config = dict(
    n_layer=11,
    d_model=256,
    n_kv_head=4,
    head_dim=64,
    activation='squared_relu',
    positions='rope',
    extras=['capped logits'],
    init_std_o=0.0,
    init_std_up=0.0392,
    lr=0.00394,
    warmup_steps=117,
    final_lr_fraction=0.1,
    train_tokens=225100000,
)
Each number is 200 + 20 x the weight over its row's rms, rounded and kept within 0 to 999. Layers, rows and columns count from 0. The size before them is the row's rms in percent of the matrix's.

# v: layer 4 attention value, 256x256, rms 0.172, rows 220-233, columns 0-255
# o: layer 4 attention output (transposed), 256x256, rms 0.152, rows 220-232, columns 0-255
v220,100,210,196,193,252,160,198,191,215,187,173,208,183,223,186,207,199,202,211,184,228,211,187,165,215,199,205,201,216,193,213,191,204,191,188,188,170,190,215,239,195,205,195,160,214,198,234,199,175,225,202,220,221,220,201,208,227,205,217,189,217,221,171,176,227,196,217,214,198,190,184,188,181,182,189,181,214,230,156,199,160,174,171,210,220,216,216,211,216,213,209,160,198,216,156,175,199,230,245,206,223,212,199,204,185,152,249,189,195,224,201,239,206,218,191,212,176,194,226,218,217,203,182,181,206,204,198,195,206,214,171,220,170,180,164,197,193,184,198,210,227,198,221,191,219,202,190,248,214,222,171,151,242,203,226,207,201,200,206,215,196,166,231,174,196,177,201,175,210,238,178,214,202,217,188,201,230,232,196,202,200,196,214,195,224,222,200,165,216,199,168,179,205,230,185,214,197,220,261,204,188,184,208,230,189,216,188,227,209,184,203,215,188,165,233,205,191,221,186,221,215,190,216,184,190,200,230,169,175,214,189,204,188,185,168,211,237,201,191,203,218,204,179,212,205,177,216,215,188,190,200,190,198,224,173,213,211
o220,093,192,202,182,148,229,224,181,229,210,186,245,238,199,197,175,209,187,196,192,184,169,182,207,194,215,207,206,190,204,203,176,186,182,179,186,228,191,179,197,159,208,202,224,190,212,169,209,214,212,202,185,165,197,221,181,211,210,192,198,186,234,195,239,215,145,201,182,229,201,237,184,219,226,231,164,189,164,206,188,225,198,205,181,180,240,197,202,184,218,214,212,224,195,186,209,191,213,177,217,198,211,226,184,214,233,212,190,183,190,191,158,175,210,195,230,209,212,190,175,228,199,198,187,203,198,223,204,191,197,201,187,208,170,232,193,194,218,183,206,174,170,178,208,203,200,193,200,215,159,173,193,166,203,188,194,196,166,188,191,167,213,170,242,190,228,176,192,208,163,235,163,178,188,191,207,202,200,205,179,205,191,194,187,219,195,185,202,204,202,188,241,212,189,181,211,178,252,185,218,209,204,188,213,201,177,199,194,240,217,204,234,231,234,198,220,176,184,195,230,193,205,187,210,178,217,187,206,177,232,215,228,234,170,227,193,195,198,200,193,206,207,201,206,170,186,189,172,237,212,202,251,163,215,213,203,189
v221,102,160,207,210,206,225,208,196,206,216,210,209,195,176,195,223,188,223,177,199,160,181,186,193,170,214,178,196,195,200,224,190,151,223,195,235,202,206,216,170,208,215,200,190,166,180,200,200,160,187,153,243,185,196,186,222,237,210,201,164,192,161,195,175,165,195,195,204,195,187,181,223,183,252,201,177,184,199,208,185,204,184,225,201,173,195,192,227,193,201,220,201,167,249,176,240,177,176,201,175,219,206,205,195,222,203,150,164,216,209,206,211,184,201,189,199,180,226,199,188,202,234,206,211,210,194,201,206,200,167,228,206,182,203,188,202,181,198,188,163,187,180,205,236,201,187,166,191,190,213,195,264,200,171,222,215,177,209,165,221,213,187,197,199,163,213,191,210,213,188,199,179,156,222,231,205,189,241,220,182,216,164,206,186,183,206,181,229,187,194,200,164,204,241,211,207,211,201,189,184,210,176,192,215,205,196,186,209,233,188,206,198,159,201,200,201,170,222,228,177,210,212,208,196,167,204,187,219,220,179,197,185,207,205,221,186,188,217,172,203,226,179,202,191,220,205,216,201,200,212,197,197,232,196,200,209,240
o221,099,225,180,210,209,167,171,224,182,186,153,200,186,207,206,224,174,187,202,222,234,231,195,240,205,247,196,218,218,209,206,205,227,208,233,201,186,220,190,224,213,232,183,204,205,178,187,177,221,170,236,205,201,198,215,158,186,192,232,201,223,227,214,208,236,194,188,211,219,196,212,191,203,200,185,212,210,252,198,202,188,193,167,223,190,226,203,178,202,214,208,179,188,209,202,189,203,219,190,228,212,189,192,218,260,167,216,214,200,208,177,184,178,186,194,204,207,214,180,225,199,195,206,198,192,224,182,231,201,192,158,185,204,215,216,204,184,186,184,231,267,212,209,213,178,205,224,208,184,172,197,170,184,204,186,167,215,188,191,182,188,169,167,185,183,180,208,182,181,223,238,180,262,215,174,209,216,210,194,229,173,204,203,225,220,169,213,199,217,193,206,196,194,212,178,210,189,205,195,221,213,244,236,196,232,225,207,184,193,211,195,191,226,194,202,172,225,215,225,206,205,221,230,182,192,208,192,187,154,186,217,203,201,210,196,227,245,199,208,196,171,194,202,183,222,199,185,185,200,206,185,175,164,198,204,195,202
v222,090,165,223,202,181,182,182,183,216,203,215,220,213,183,217,189,193,184,210,184,176,217,192,175,189,151,216,197,179,222,211,214,196,205,235,212,223,195,190,183,197,214,188,216,186,201,187,215,206,194,174,247,178,225,168,200,203,191,180,211,190,189,245,203,197,174,148,195,234,169,221,214,196,200,236,166,237,214,206,221,207,206,205,197,189,192,200,238,178,232,192,215,219,197,194,220,205,209,216,194,180,204,177,187,187,221,208,217,188,223,178,204,176,214,196,198,196,221,179,174,248,208,156,175,214,199,228,190,175,234,205,231,189,235,211,182,172,212,229,209,170,204,189,173,186,192,204,199,209,215,216,175,185,180,216,221,226,201,196,199,218,238,192,183,162,216,188,218,193,178,225,191,238,205,201,197,221,198,181,230,181,201,159,223,195,183,198,214,180,174,188,230,200,182,199,203,218,208,165,179,186,231,205,221,161,240,218,163,198,188,187,178,227,204,196,172,231,170,196,219,230,214,184,195,179,192,211,207,160,216,213,219,200,197,208,172,209,212,172,221,179,180,202,176,212,231,193,188,228,198,183,218,206,215,195,215,148
o222,089,195,200,234,217,176,179,215,201,228,180,204,189,164,158,213,229,192,191,241,182,209,187,195,198,198,198,212,210,214,182,211,213,174,171,222,178,223,222,194,191,213,212,195,235,205,165,215,191,212,200,178,198,204,216,213,186,219,193,194,185,194,189,186,231,221,241,225,193,216,182,191,170,203,202,198,225,168,211,197,194,198,204,199,226,207,162,189,220,194,197,197,214,208,220,206,180,159,149,225,191,188,193,206,212,209,219,194,213,211,158,207,236,226,220,214,207,195,212,207,163,203,226,220,200,228,219,221,173,145,217,196,217,206,196,240,231,204,167,176,210,193,208,222,239,198,188,188,184,199,205,216,201,213,177,173,181,214,154,223,230,176,187,185,223,189,220,191,205,178,194,198,226,178,223,194,238,240,166,189,204,171,251,178,201,184,224,193,212,210,212,194,190,209,228,169,184,183,244,232,232,193,189,210,222,182,209,200,190,224,204,193,201,179,207,213,167,204,167,160,198,184,200,201,174,215,218,200,177,214,209,230,233,187,203,196,210,200,212,208,232,218,202,229,158,226,208,211,170,198,201,196,167,193,196,202,185
v223,104,182,205,228,201,217,193,177,163,172,205,191,251,173,216,200,165,197,245,224,169,190,188,210,223,192,169,199,206,207,220,219,187,221,172,226,220,221,198,177,197,220,194,188,186,218,219,192,214,203,183,217,211,189,177,207,181,215,228,196,183,172,209,227,183,208,207,196,219,199,217,194,202,219,253,201,151,200,222,189,198,202,192,183,181,169,196,211,208,215,211,218,209,223,185,228,187,172,171,199,175,211,213,192,174,191,195,219,206,168,174,156,190,212,220,210,207,216,185,179,214,183,220,201,215,189,210,208,174,209,193,219,203,227,215,178,224,183,183,187,195,192,225,192,213,254,204,191,206,210,244,181,188,193,198,161,210,209,192,214,203,210,128,194,182,209,221,228,194,159,202,212,193,202,215,178,195,222,206,234,195,210,174,208,215,204,201,235,162,190,207,225,185,206,218,204,230,194,212,179,208,211,197,187,183,169,206,225,208,216,174,187,239,208,190,205,179,229,168,177,193,204,167,206,204,206,206,186,204,162,222,214,216,208,206,224,207,196,218,213,200,191,206,140,201,225,213,192,215,171,176,259,223,212,192,233,189
o223,099,179,186,188,202,182,193,231,183,186,194,229,202,220,214,194,190,190,170,199,199,181,209,216,188,175,236,196,190,174,206,200,186,194,221,216,200,175,211,200,211,233,212,218,236,159,202,194,171,208,198,230,191,192,183,198,179,205,174,213,198,219,176,174,211,192,197,212,158,183,229,226,191,207,184,227,252,247,172,192,224,201,234,224,196,230,198,206,191,207,149,187,199,167,214,189,192,187,203,185,193,159,180,226,209,171,206,207,214,263,164,189,185,211,210,165,188,186,207,207,175,200,219,227,214,247,205,226,224,218,215,206,200,202,193,222,196,228,221,196,247,211,210,187,200,186,177,204,193,183,177,207,215,219,201,212,200,234,202,168,194,196,231,210,216,182,214,196,211,172,193,160,200,180,188,206,218,175,193,197,218,183,233,212,188,221,204,201,203,250,213,197,175,197,183,210,216,201,196,223,216,204,210,238,216,188,185,213,206,182,219,184,179,223,214,204,200,192,224,218,209,193,236,173,193,195,183,214,172,230,169,185,224,184,203,202,194,218,183,176,168,215,212,227,156,181,200,201,176,215,237,186,180,236,205,156,189
v224,094,221,188,183,168,190,201,220,171,228,203,181,192,203,205,159,167,219,164,181,179,185,228,214,223,172,246,210,183,228,207,182,205,192,216,197,203,181,206,226,198,219,205,203,197,193,182,210,241,223,205,228,195,194,227,214,193,194,179,205,212,216,215,193,181,203,209,152,226,235,241,214,184,161,188,208,200,193,221,178,228,211,200,212,175,221,205,197,201,193,181,156,220,228,193,187,231,206,239,171,199,224,202,206,184,195,184,204,167,196,204,218,196,199,216,192,205,174,180,199,220,185,222,208,190,214,181,231,176,218,223,187,179,192,207,223,182,200,189,219,161,174,203,206,216,165,208,195,209,186,165,215,190,221,223,208,196,186,178,188,223,208,168,188,190,232,209,169,213,189,237,202,189,225,190,216,188,200,205,223,190,232,183,157,212,190,253,167,187,173,170,192,199,171,213,181,191,212,200,179,207,208,179,190,164,216,194,193,155,228,190,182,242,215,170,189,227,185,210,234,231,213,147,220,207,176,155,221,214,208,204,195,189,200,225,207,206,190,195,189,183,184,226,225,207,197,187,193,196,215,203,162,205,219,208,204,203
o224,096,200,213,206,223,207,203,167,180,234,216,160,208,201,176,225,224,193,205,216,200,215,196,195,214,191,130,224,236,193,201,204,170,195,195,176,188,206,197,208,224,194,205,181,200,173,228,164,190,236,214,218,150,199,201,235,209,190,210,207,192,178,162,200,190,174,228,216,173,158,199,194,221,183,192,193,182,198,188,265,206,188,198,202,191,178,203,203,195,188,200,227,200,174,204,163,151,185,183,208,206,216,200,171,220,222,194,168,233,219,195,196,208,188,215,227,189,189,217,222,177,168,213,215,230,204,185,181,180,189,182,218,185,170,214,225,197,195,194,197,213,193,210,235,192,205,212,181,216,183,228,210,198,222,207,225,181,215,214,197,235,234,208,203,187,189,174,207,197,197,198,227,236,176,222,194,239,241,185,188,216,193,194,201,178,224,173,212,172,208,183,220,150,230,211,208,231,176,204,214,220,212,231,191,212,201,230,207,223,189,214,204,172,189,196,183,193,217,180,177,197,188,210,215,211,226,205,185,199,197,208,201,231,184,201,177,171,181,197,194,164,183,194,181,181,193,213,236,185,203,185,185,209,211,163,175,160
v225,094,220,199,187,209,201,198,175,207,181,169,202,212,205,207,174,196,220,210,181,200,219,172,195,186,208,215,228,197,201,191,164,231,235,180,207,196,217,197,166,155,177,200,189,192,175,210,207,165,243,193,229,226,211,165,211,217,166,198,238,199,215,175,188,220,191,166,216,214,214,198,172,200,217,177,208,241,201,230,210,192,188,226,195,208,195,199,186,192,214,196,223,169,201,181,201,174,198,176,215,202,153,203,176,198,211,190,191,230,214,177,206,237,202,161,189,238,224,202,239,208,199,203,160,169,212,202,174,227,190,223,229,199,199,167,178,175,194,176,205,205,207,191,196,226,234,201,196,186,202,208,194,211,204,181,180,215,210,185,188,214,189,216,202,187,228,198,185,219,220,198,183,227,201,196,206,236,195,171,230,218,208,212,202,196,179,189,171,219,224,182,242,197,169,207,184,158,220,170,198,158,193,227,226,190,197,161,203,181,198,208,204,206,154,217,204,219,195,180,212,132,174,179,198,188,206,207,191,218,196,201,212,218,180,209,184,228,211,215,202,211,209,188,206,165,211,193,189,185,185,166,167,162,243,201,202,208
o225,090,221,158,245,209,193,193,213,214,218,214,206,173,184,213,186,218,200,189,227,242,190,212,168,231,170,185,204,199,218,194,190,199,198,218,196,221,173,216,209,184,212,192,181,218,207,182,222,251,191,213,163,210,199,189,144,195,192,225,187,193,173,200,206,205,196,176,197,201,170,213,217,201,213,214,220,172,221,172,162,231,227,162,176,203,205,203,205,195,134,200,191,215,196,198,226,198,186,207,172,211,221,164,249,189,169,207,159,187,180,217,197,191,196,198,205,167,194,187,215,221,199,218,197,193,214,212,211,199,168,225,208,168,236,193,174,204,195,243,200,211,198,176,195,205,220,212,205,217,223,180,192,209,224,184,192,181,214,230,173,201,159,203,239,227,227,175,226,187,199,199,180,176,191,198,201,200,192,212,204,212,199,186,188,225,192,179,216,209,188,202,178,209,195,232,191,240,233,212,175,231,227,184,190,199,227,225,207,204,188,219,210,182,185,196,236,196,215,217,180,239,216,197,196,160,225,209,200,227,209,163,186,200,222,172,194,186,217,199,189,217,190,166,221,203,193,211,214,223,179,199,211,183,166,201,231,191
v226,099,205,221,175,181,209,171,219,181,201,179,169,199,200,197,226,204,188,209,221,238,173,198,166,175,222,195,239,198,211,172,219,151,182,203,204,212,227,165,169,211,209,223,193,197,202,156,175,211,188,194,209,200,213,202,190,162,173,188,213,194,179,208,214,193,205,205,195,195,207,195,194,214,216,198,186,192,202,202,211,202,192,205,188,219,174,158,200,200,194,233,188,219,204,218,176,216,210,202,222,195,186,192,189,199,154,180,245,212,231,192,155,225,149,191,209,190,208,190,226,196,188,193,173,209,202,231,189,184,213,179,223,224,183,201,219,231,226,170,166,218,224,191,208,169,196,193,224,220,198,263,238,216,208,197,256,200,221,179,219,193,209,223,201,213,253,207,215,172,200,176,172,180,196,242,196,198,198,201,172,208,199,206,200,177,227,199,217,212,187,230,196,210,175,181,221,207,173,167,210,243,197,195,191,199,201,207,179,205,166,173,201,193,239,200,227,190,223,253,199,221,206,225,200,195,197,195,217,185,188,181,176,184,179,173,179,210,222,219,216,206,234,208,179,197,177,211,199,226,202,196,216,203,213,200,201,202
o226,098,199,215,190,179,214,152,218,233,173,186,202,185,202,215,198,173,190,194,169,166,216,203,178,206,214,174,201,217,161,214,210,209,204,212,190,171,198,193,177,205,173,194,199,151,186,221,211,169,204,167,189,189,178,181,206,196,208,207,218,205,212,200,168,231,173,215,200,206,185,205,203,191,185,197,228,190,229,182,198,185,209,217,202,193,169,234,225,207,186,175,200,176,231,178,236,203,172,191,206,184,199,192,235,220,174,204,173,200,140,252,172,165,228,198,187,189,218,206,208,226,211,239,204,169,198,227,193,216,179,222,205,207,197,204,207,197,200,210,215,194,217,203,145,201,207,235,193,219,203,173,179,194,154,181,167,193,232,207,200,189,209,196,208,218,187,241,213,222,201,166,225,234,178,178,175,188,208,190,213,187,176,218,228,191,193,241,197,183,206,211,208,212,215,195,169,173,202,236,211,195,209,206,202,199,201,198,202,214,206,174,225,194,199,232,203,221,199,174,242,194,224,195,175,223,172,207,183,222,213,194,211,177,205,227,231,220,212,214,200,180,197,215,185,187,232,189,207,154,218,195,180,224,154,197,200,189
v227,104,232,230,209,203,193,210,200,200,172,204,181,207,155,197,207,205,195,225,204,266,213,215,193,200,194,217,212,194,204,207,202,201,171,199,223,196,188,196,179,214,209,178,177,234,190,167,153,192,217,195,212,181,226,186,180,217,194,218,190,220,208,184,201,195,226,215,233,180,187,211,203,231,214,196,178,213,245,184,197,187,207,178,178,208,201,161,214,198,213,227,191,229,209,169,217,234,220,215,229,171,197,172,210,152,185,251,197,192,228,219,187,183,213,218,221,202,196,218,174,207,221,207,205,229,191,213,189,190,226,190,255,209,224,225,219,208,218,164,203,193,227,218,205,207,205,204,213,185,197,224,220,236,214,200,211,183,199,191,182,218,234,208,194,203,228,214,223,212,169,221,200,263,193,219,210,208,181,232,218,202,201,207,235,190,189,192,183,210,166,206,177,188,241,188,144,194,223,204,195,193,189,224,194,165,202,176,195,200,207,202,190,216,216,199,220,244,178,188,199,211,215,209,198,198,226,214,229,169,222,172,185,196,164,211,204,236,199,197,193,181,210,214,174,217,214,228,183,201,166,174,198,217,210,188,218,204
o227,103,199,223,176,190,186,197,193,211,176,171,206,205,206,204,212,169,210,212,185,176,153,170,230,214,172,224,194,207,174,197,177,236,217,198,207,186,177,188,199,196,226,227,213,227,187,186,173,169,209,178,168,222,214,185,193,198,225,217,221,173,191,187,230,181,189,195,166,168,208,136,179,164,182,192,173,169,196,161,215,222,203,201,182,184,206,204,222,220,201,226,179,214,200,225,159,228,218,195,188,180,216,205,222,185,208,229,163,198,220,166,223,190,217,190,193,184,216,197,195,214,209,223,172,219,198,197,184,216,224,224,175,186,163,194,233,217,205,217,165,225,226,201,207,219,223,205,175,207,190,200,196,184,233,218,213,185,196,203,228,174,203,194,190,171,160,225,176,172,229,191,159,181,188,197,196,198,213,221,200,211,192,177,199,194,209,204,175,189,190,202,216,193,208,221,185,199,177,188,181,186,220,215,209,218,217,221,185,219,204,184,196,206,185,244,213,158,213,213,209,188,241,172,169,210,205,182,198,147,205,208,187,221,216,191,233,178,214,201,166,194,218,204,170,192,182,201,211,192,213,174,215,223,194,200,171,239
v228,096,245,198,180,219,168,194,189,193,172,198,172,177,219,212,205,203,193,224,192,219,224,216,199,169,213,204,220,176,200,200,194,203,201,195,228,172,200,173,226,157,208,157,177,196,204,183,187,207,222,207,220,209,188,174,179,205,202,231,227,212,217,177,184,212,189,233,227,158,184,226,157,223,217,195,193,207,245,201,209,209,202,185,173,195,236,199,214,206,212,195,219,210,200,213,211,215,234,183,198,197,216,184,209,218,188,221,209,168,196,178,169,218,147,168,207,216,215,193,231,209,222,194,204,197,209,233,198,184,200,201,214,194,194,187,213,212,195,178,184,184,228,202,216,198,200,180,206,202,179,209,241,177,209,216,218,186,217,206,198,165,222,193,205,243,233,236,185,196,224,245,184,253,195,207,215,190,184,205,186,189,220,219,199,170,164,193,182,217,191,210,190,178,225,232,189,177,191,205,180,178,198,229,206,188,193,169,186,155,198,199,200,199,219,221,220,207,155,210,177,209,234,179,198,210,201,184,193,177,231,214,172,191,192,208,182,199,212,169,214,172,201,224,161,169,180,193,184,171,157,192,229,223,209,185,172,190
o228,089,186,176,222,200,182,197,160,226,190,189,189,208,190,190,173,192,198,186,188,204,182,193,228,188,206,172,209,176,209,195,196,193,214,235,202,223,182,244,212,210,172,194,185,197,210,209,183,201,170,169,177,177,174,205,217,186,187,206,216,184,217,213,173,235,166,181,192,206,216,177,238,207,218,190,224,189,178,197,194,221,212,245,192,230,191,217,171,196,222,202,197,222,198,205,194,210,201,199,201,181,233,201,194,169,204,195,197,206,186,216,208,190,222,245,198,201,193,228,196,193,194,224,196,194,199,215,221,227,187,175,203,212,194,217,180,208,156,231,223,199,218,181,200,223,222,186,185,208,183,184,148,212,194,187,185,172,165,231,181,195,215,233,183,163,216,204,199,155,203,185,215,218,193,205,186,204,207,226,196,187,194,186,190,164,189,213,152,190,216,194,196,235,171,174,220,258,184,180,236,215,227,214,176,194,220,229,200,196,203,204,215,196,188,195,207,177,229,214,214,198,177,233,211,210,181,254,198,211,183,194,203,184,183,179,210,195,164,210,178,220,249,141,197,237,194,215,195,229,215,198,213,193,222,172,203,239
v229,103,211,203,187,221,168,179,170,178,188,184,217,234,209,200,188,207,190,224,199,209,164,209,217,211,216,199,210,192,193,198,224,173,196,196,202,183,218,220,204,254,194,214,181,194,190,197,188,203,204,176,174,190,215,195,181,188,192,220,205,183,208,197,192,213,218,217,199,193,219,183,236,227,197,204,224,178,208,212,233,166,174,186,183,232,191,204,189,192,205,236,219,224,190,208,192,232,197,214,221,193,194,203,213,193,181,219,177,163,171,196,206,211,184,223,214,171,175,194,194,217,193,206,163,203,206,207,197,220,195,191,225,224,225,233,228,274,182,176,185,194,227,215,230,214,233,180,175,204,205,252,184,185,183,194,186,215,198,197,197,176,200,172,202,215,199,222,262,186,189,203,180,202,168,209,165,209,185,233,194,191,200,161,216,186,215,227,173,193,177,207,216,184,199,179,206,177,191,237,188,205,227,192,165,208,198,208,230,212,168,195,181,187,178,213,192,188,233,212,161,234,219,174,172,202,209,184,166,213,199,215,226,199,185,205,214,226,226,171,203,216,201,237,167,221,207,213,211,201,210,202,213,245,173,232,237,185
o229,102,211,168,201,218,222,187,173,188,155,216,179,221,204,221,203,176,211,154,178,204,181,199,206,217,221,232,186,201,173,226,178,204,217,198,216,197,202,177,197,181,217,139,182,202,222,204,186,161,202,187,205,226,195,170,201,212,208,212,212,180,166,226,214,174,212,212,204,194,238,215,166,192,194,215,229,210,204,184,176,188,220,211,223,144,255,205,213,208,223,210,163,191,217,193,200,190,174,202,204,193,186,168,200,185,215,197,227,222,192,215,209,193,201,197,182,187,197,171,221,216,209,225,238,189,193,230,248,201,223,186,182,185,171,204,181,180,215,195,180,200,184,193,206,200,210,214,211,205,193,167,205,209,208,213,213,205,224,216,173,194,225,187,227,159,218,229,198,191,199,201,199,186,229,200,193,179,219,195,194,209,209,209,163,192,248,192,184,172,227,172,181,195,210,188,213,205,164,206,227,205,160,238,195,209,200,211,191,204,202,231,223,211,223,213,209,200,161,203,214,220,202,202,198,194,192,220,203,226,218,198,175,196,213,214,191,216,167,230,199,208,257,193,188,205,221,176,184,227,226,210,201,180,267,198,197,186
v230,098,225,196,162,168,197,222,199,214,201,191,206,209,204,234,229,179,176,205,207,198,234,227,189,236,190,215,195,203,220,195,184,212,200,209,199,196,207,162,198,200,192,198,191,211,188,152,193,204,193,213,206,169,172,217,188,181,231,209,216,203,183,195,208,176,202,209,208,172,196,215,175,193,213,198,206,203,182,195,208,214,236,173,178,187,179,236,174,261,189,217,153,233,213,225,203,229,194,187,206,162,244,204,191,205,175,221,159,225,181,213,187,217,211,174,233,206,188,232,214,199,170,209,227,185,204,195,198,174,221,161,188,197,164,174,213,187,200,184,211,216,214,186,197,192,216,204,225,192,165,182,205,206,220,210,168,205,187,219,218,192,217,206,183,193,215,224,203,183,194,202,195,188,208,230,200,214,163,186,177,194,194,183,199,213,188,175,190,198,193,196,196,213,194,214,189,199,226,220,166,200,207,185,204,193,203,161,222,209,195,234,203,179,268,154,202,209,187,237,196,172,244,216,221,179,198,150,196,159,216,201,217,207,183,188,188,188,169,178,160,215,240,193,208,196,186,179,203,182,198,174,193,219,190,173,222,187
o230,093,178,201,202,218,193,195,183,173,167,199,225,163,198,182,201,223,208,186,208,186,176,179,225,154,182,143,198,179,193,215,182,190,176,207,211,200,196,206,192,226,204,231,207,214,182,185,230,197,195,183,208,209,209,215,211,215,202,177,206,146,206,216,164,265,224,181,185,192,183,192,177,209,195,209,216,219,205,193,233,191,211,200,197,197,197,183,219,172,227,196,213,186,178,175,196,155,189,210,190,207,229,182,201,180,228,209,197,164,212,206,223,191,215,212,198,233,215,194,206,217,205,227,187,216,180,260,203,195,226,227,207,181,222,212,207,180,181,217,171,177,179,200,204,170,225,217,187,191,193,212,184,192,196,166,206,172,230,169,194,181,217,188,197,228,183,179,181,190,242,205,200,185,212,188,223,214,190,201,219,207,187,180,206,186,163,195,221,178,226,189,182,200,236,194,240,224,195,212,207,213,176,217,207,220,207,189,169,197,182,188,164,223,192,261,174,205,194,219,226,200,172,174,183,199,223,218,233,216,219,188,195,154,213,216,207,245,181,204,234,192,202,221,209,191,169,208,195,205,222,209,227,194,200,199,222,205
v231,091,209,195,211,176,214,198,186,189,190,237,196,221,178,226,166,253,185,200,224,205,180,215,209,193,189,218,202,188,197,199,177,169,191,192,200,192,185,178,207,182,189,192,173,190,166,198,189,177,202,205,216,221,210,202,212,205,165,202,171,211,199,179,193,217,221,198,191,191,185,202,217,211,171,201,178,218,171,212,192,216,189,206,222,191,171,205,200,202,183,226,207,211,167,233,177,154,239,173,194,208,183,230,175,201,186,207,200,197,163,229,140,199,197,146,173,202,227,183,187,217,165,219,227,196,206,231,224,187,214,206,226,187,194,204,204,198,205,178,209,271,201,207,201,173,199,215,218,183,238,215,194,194,196,198,208,192,235,197,197,160,205,147,187,243,169,200,237,178,218,167,193,185,182,205,205,185,178,195,209,203,193,240,197,193,181,163,189,216,210,214,215,215,167,220,219,187,185,235,206,254,206,172,203,170,184,179,191,206,172,204,190,223,200,191,203,178,229,230,203,203,187,204,160,235,191,195,197,186,225,197,208,206,202,212,204,194,177,225,198,219,193,183,180,212,208,210,219,210,180,204,172,178,176,200,219,192
o231,095,149,221,197,210,223,173,193,159,200,170,226,171,207,209,223,204,186,207,166,178,211,188,217,203,181,204,222,184,230,204,228,175,231,197,207,185,187,200,168,167,210,210,215,181,222,209,200,233,199,219,206,235,168,183,212,199,196,199,183,171,187,209,188,179,195,219,227,201,196,178,208,198,207,177,201,221,205,198,199,162,184,162,192,219,227,205,218,156,190,198,224,193,206,192,244,200,201,229,189,196,202,183,189,222,214,194,200,245,175,213,204,216,199,213,194,218,210,198,198,231,180,208,179,192,226,153,172,226,234,219,212,239,199,227,180,218,169,203,192,214,193,191,197,180,238,186,188,201,224,220,194,220,228,208,198,233,210,175,226,200,242,217,183,198,216,202,181,228,194,203,213,195,199,170,198,223,192,172,219,214,194,207,193,188,205,219,205,165,222,203,190,233,209,230,215,213,220,169,218,194,175,186,176,225,191,203,210,188,199,147,199,203,165,230,221,226,216,216,172,217,235,210,242,180,173,205,199,181,165,173,220,209,192,213,191,183,226,179,212,220,215,208,218,230,200,202,196,178,241,163,213,212,211,174,198,178
v232,101,193,169,166,207,169,187,205,178,213,197,201,196,194,181,174,204,214,193,188,205,136,210,191,212,164,219,181,153,176,200,189,224,193,186,167,182,218,221,196,177,201,183,207,178,208,179,194,210,205,213,189,167,193,196,190,210,203,175,194,173,222,190,205,202,188,225,183,191,179,171,216,233,204,168,204,190,186,219,221,196,185,210,179,211,248,221,166,192,192,191,190,222,212,237,184,211,248,225,185,227,172,240,204,205,207,203,246,199,206,215,193,197,173,219,167,207,198,184,195,206,191,178,185,181,208,177,188,198,200,220,193,171,176,229,198,202,189,244,195,220,174,203,210,213,173,153,197,214,203,197,199,165,218,207,216,167,177,227,167,197,153,198,196,228,184,172,202,190,218,208,192,190,215,170,190,208,221,181,193,177,213,180,176,201,204,243,165,193,189,228,243,202,164,198,225,218,202,214,188,198,204,210,215,196,202,216,192,199,213,223,206,205,187,224,189,222,192,201,170,208,164,185,218,209,215,206,190,250,211,215,221,195,218,219,221,184,197,154,183,226,203,195,220,233,177,209,201,213,217,204,171,179,180,246,207,210
o232,101,222,195,204,201,237,202,159,178,210,186,205,205,185,195,194,230,175,203,205,232,231,190,157,210,218,209,196,203,203,176,204,173,188,214,205,226,224,192,206,199,203,217,189,200,203,203,189,204,228,192,210,230,206,191,194,214,212,236,193,221,196,200,202,185,192,181,198,208,248,202,203,165,198,230,188,226,190,189,144,213,210,215,231,213,215,189,188,188,197,203,233,195,214,218,229,176,241,202,222,204,190,151,173,210,228,192,169,185,189,215,217,195,201,183,251,221,207,199,208,213,187,218,196,189,201,194,184,200,217,166,196,243,204,192,175,197,209,218,221,211,195,214,221,219,232,219,205,190,196,182,199,228,189,218,213,239,193,209,186,196,247,182,169,187,158,191,220,201,204,192,201,195,161,217,234,178,194,148,216,209,180,239,222,173,226,148,182,228,227,193,195,195,200,221,229,174,190,205,216,177,194,203,198,213,185,229,202,202,175,184,195,183,186,152,158,170,218,176,209,247,194,170,196,205,191,214,187,228,206,192,197,189,217,210,182,180,162,225,227,210,170,216,187,181,206,177,211,178,185,207,202,222,203,193,179,206
v233,098,208,204,223,225,200,167,186,220,186,234,207,185,192,182,204,191,206,164,183,187,197,227,176,224,176,179,206,196,193,197,190,224,180,200,181,201,238,152,228,174,217,205,211,187,170,223,198,204,206,202,223,192,237,170,200,227,209,210,238,198,206,207,187,207,206,202,216,230,203,220,206,221,217,220,187,215,203,156,182,237,215,185,215,156,182,211,211,227,168,166,173,203,194,211,187,162,198,170,224,174,219,202,191,192,213,198,214,248,190,214,194,186,209,184,197,196,227,175,241,190,206,192,218,202,217,227,218,174,191,166,178,181,207,190,231,207,172,172,204,194,212,196,174,168,221,223,228,188,196,199,173,188,242,193,226,146,202,173,206,206,220,200,172,196,194,192,169,224,169,195,212,185,167,208,209,210,186,202,216,202,190,222,188,255,191,186,252,195,210,193,220,214,189,212,165,204,213,204,197,218,239,204,230,181,169,180,192,216,197,187,193,224,178,174,190,207,199,223,199,207,199,186,200,206,235,196,160,200,231,222,204,200,196,188,197,173,194,165,213,195,180,192,180,214,176,212,180,174,187,186,194,203,175,174,233,199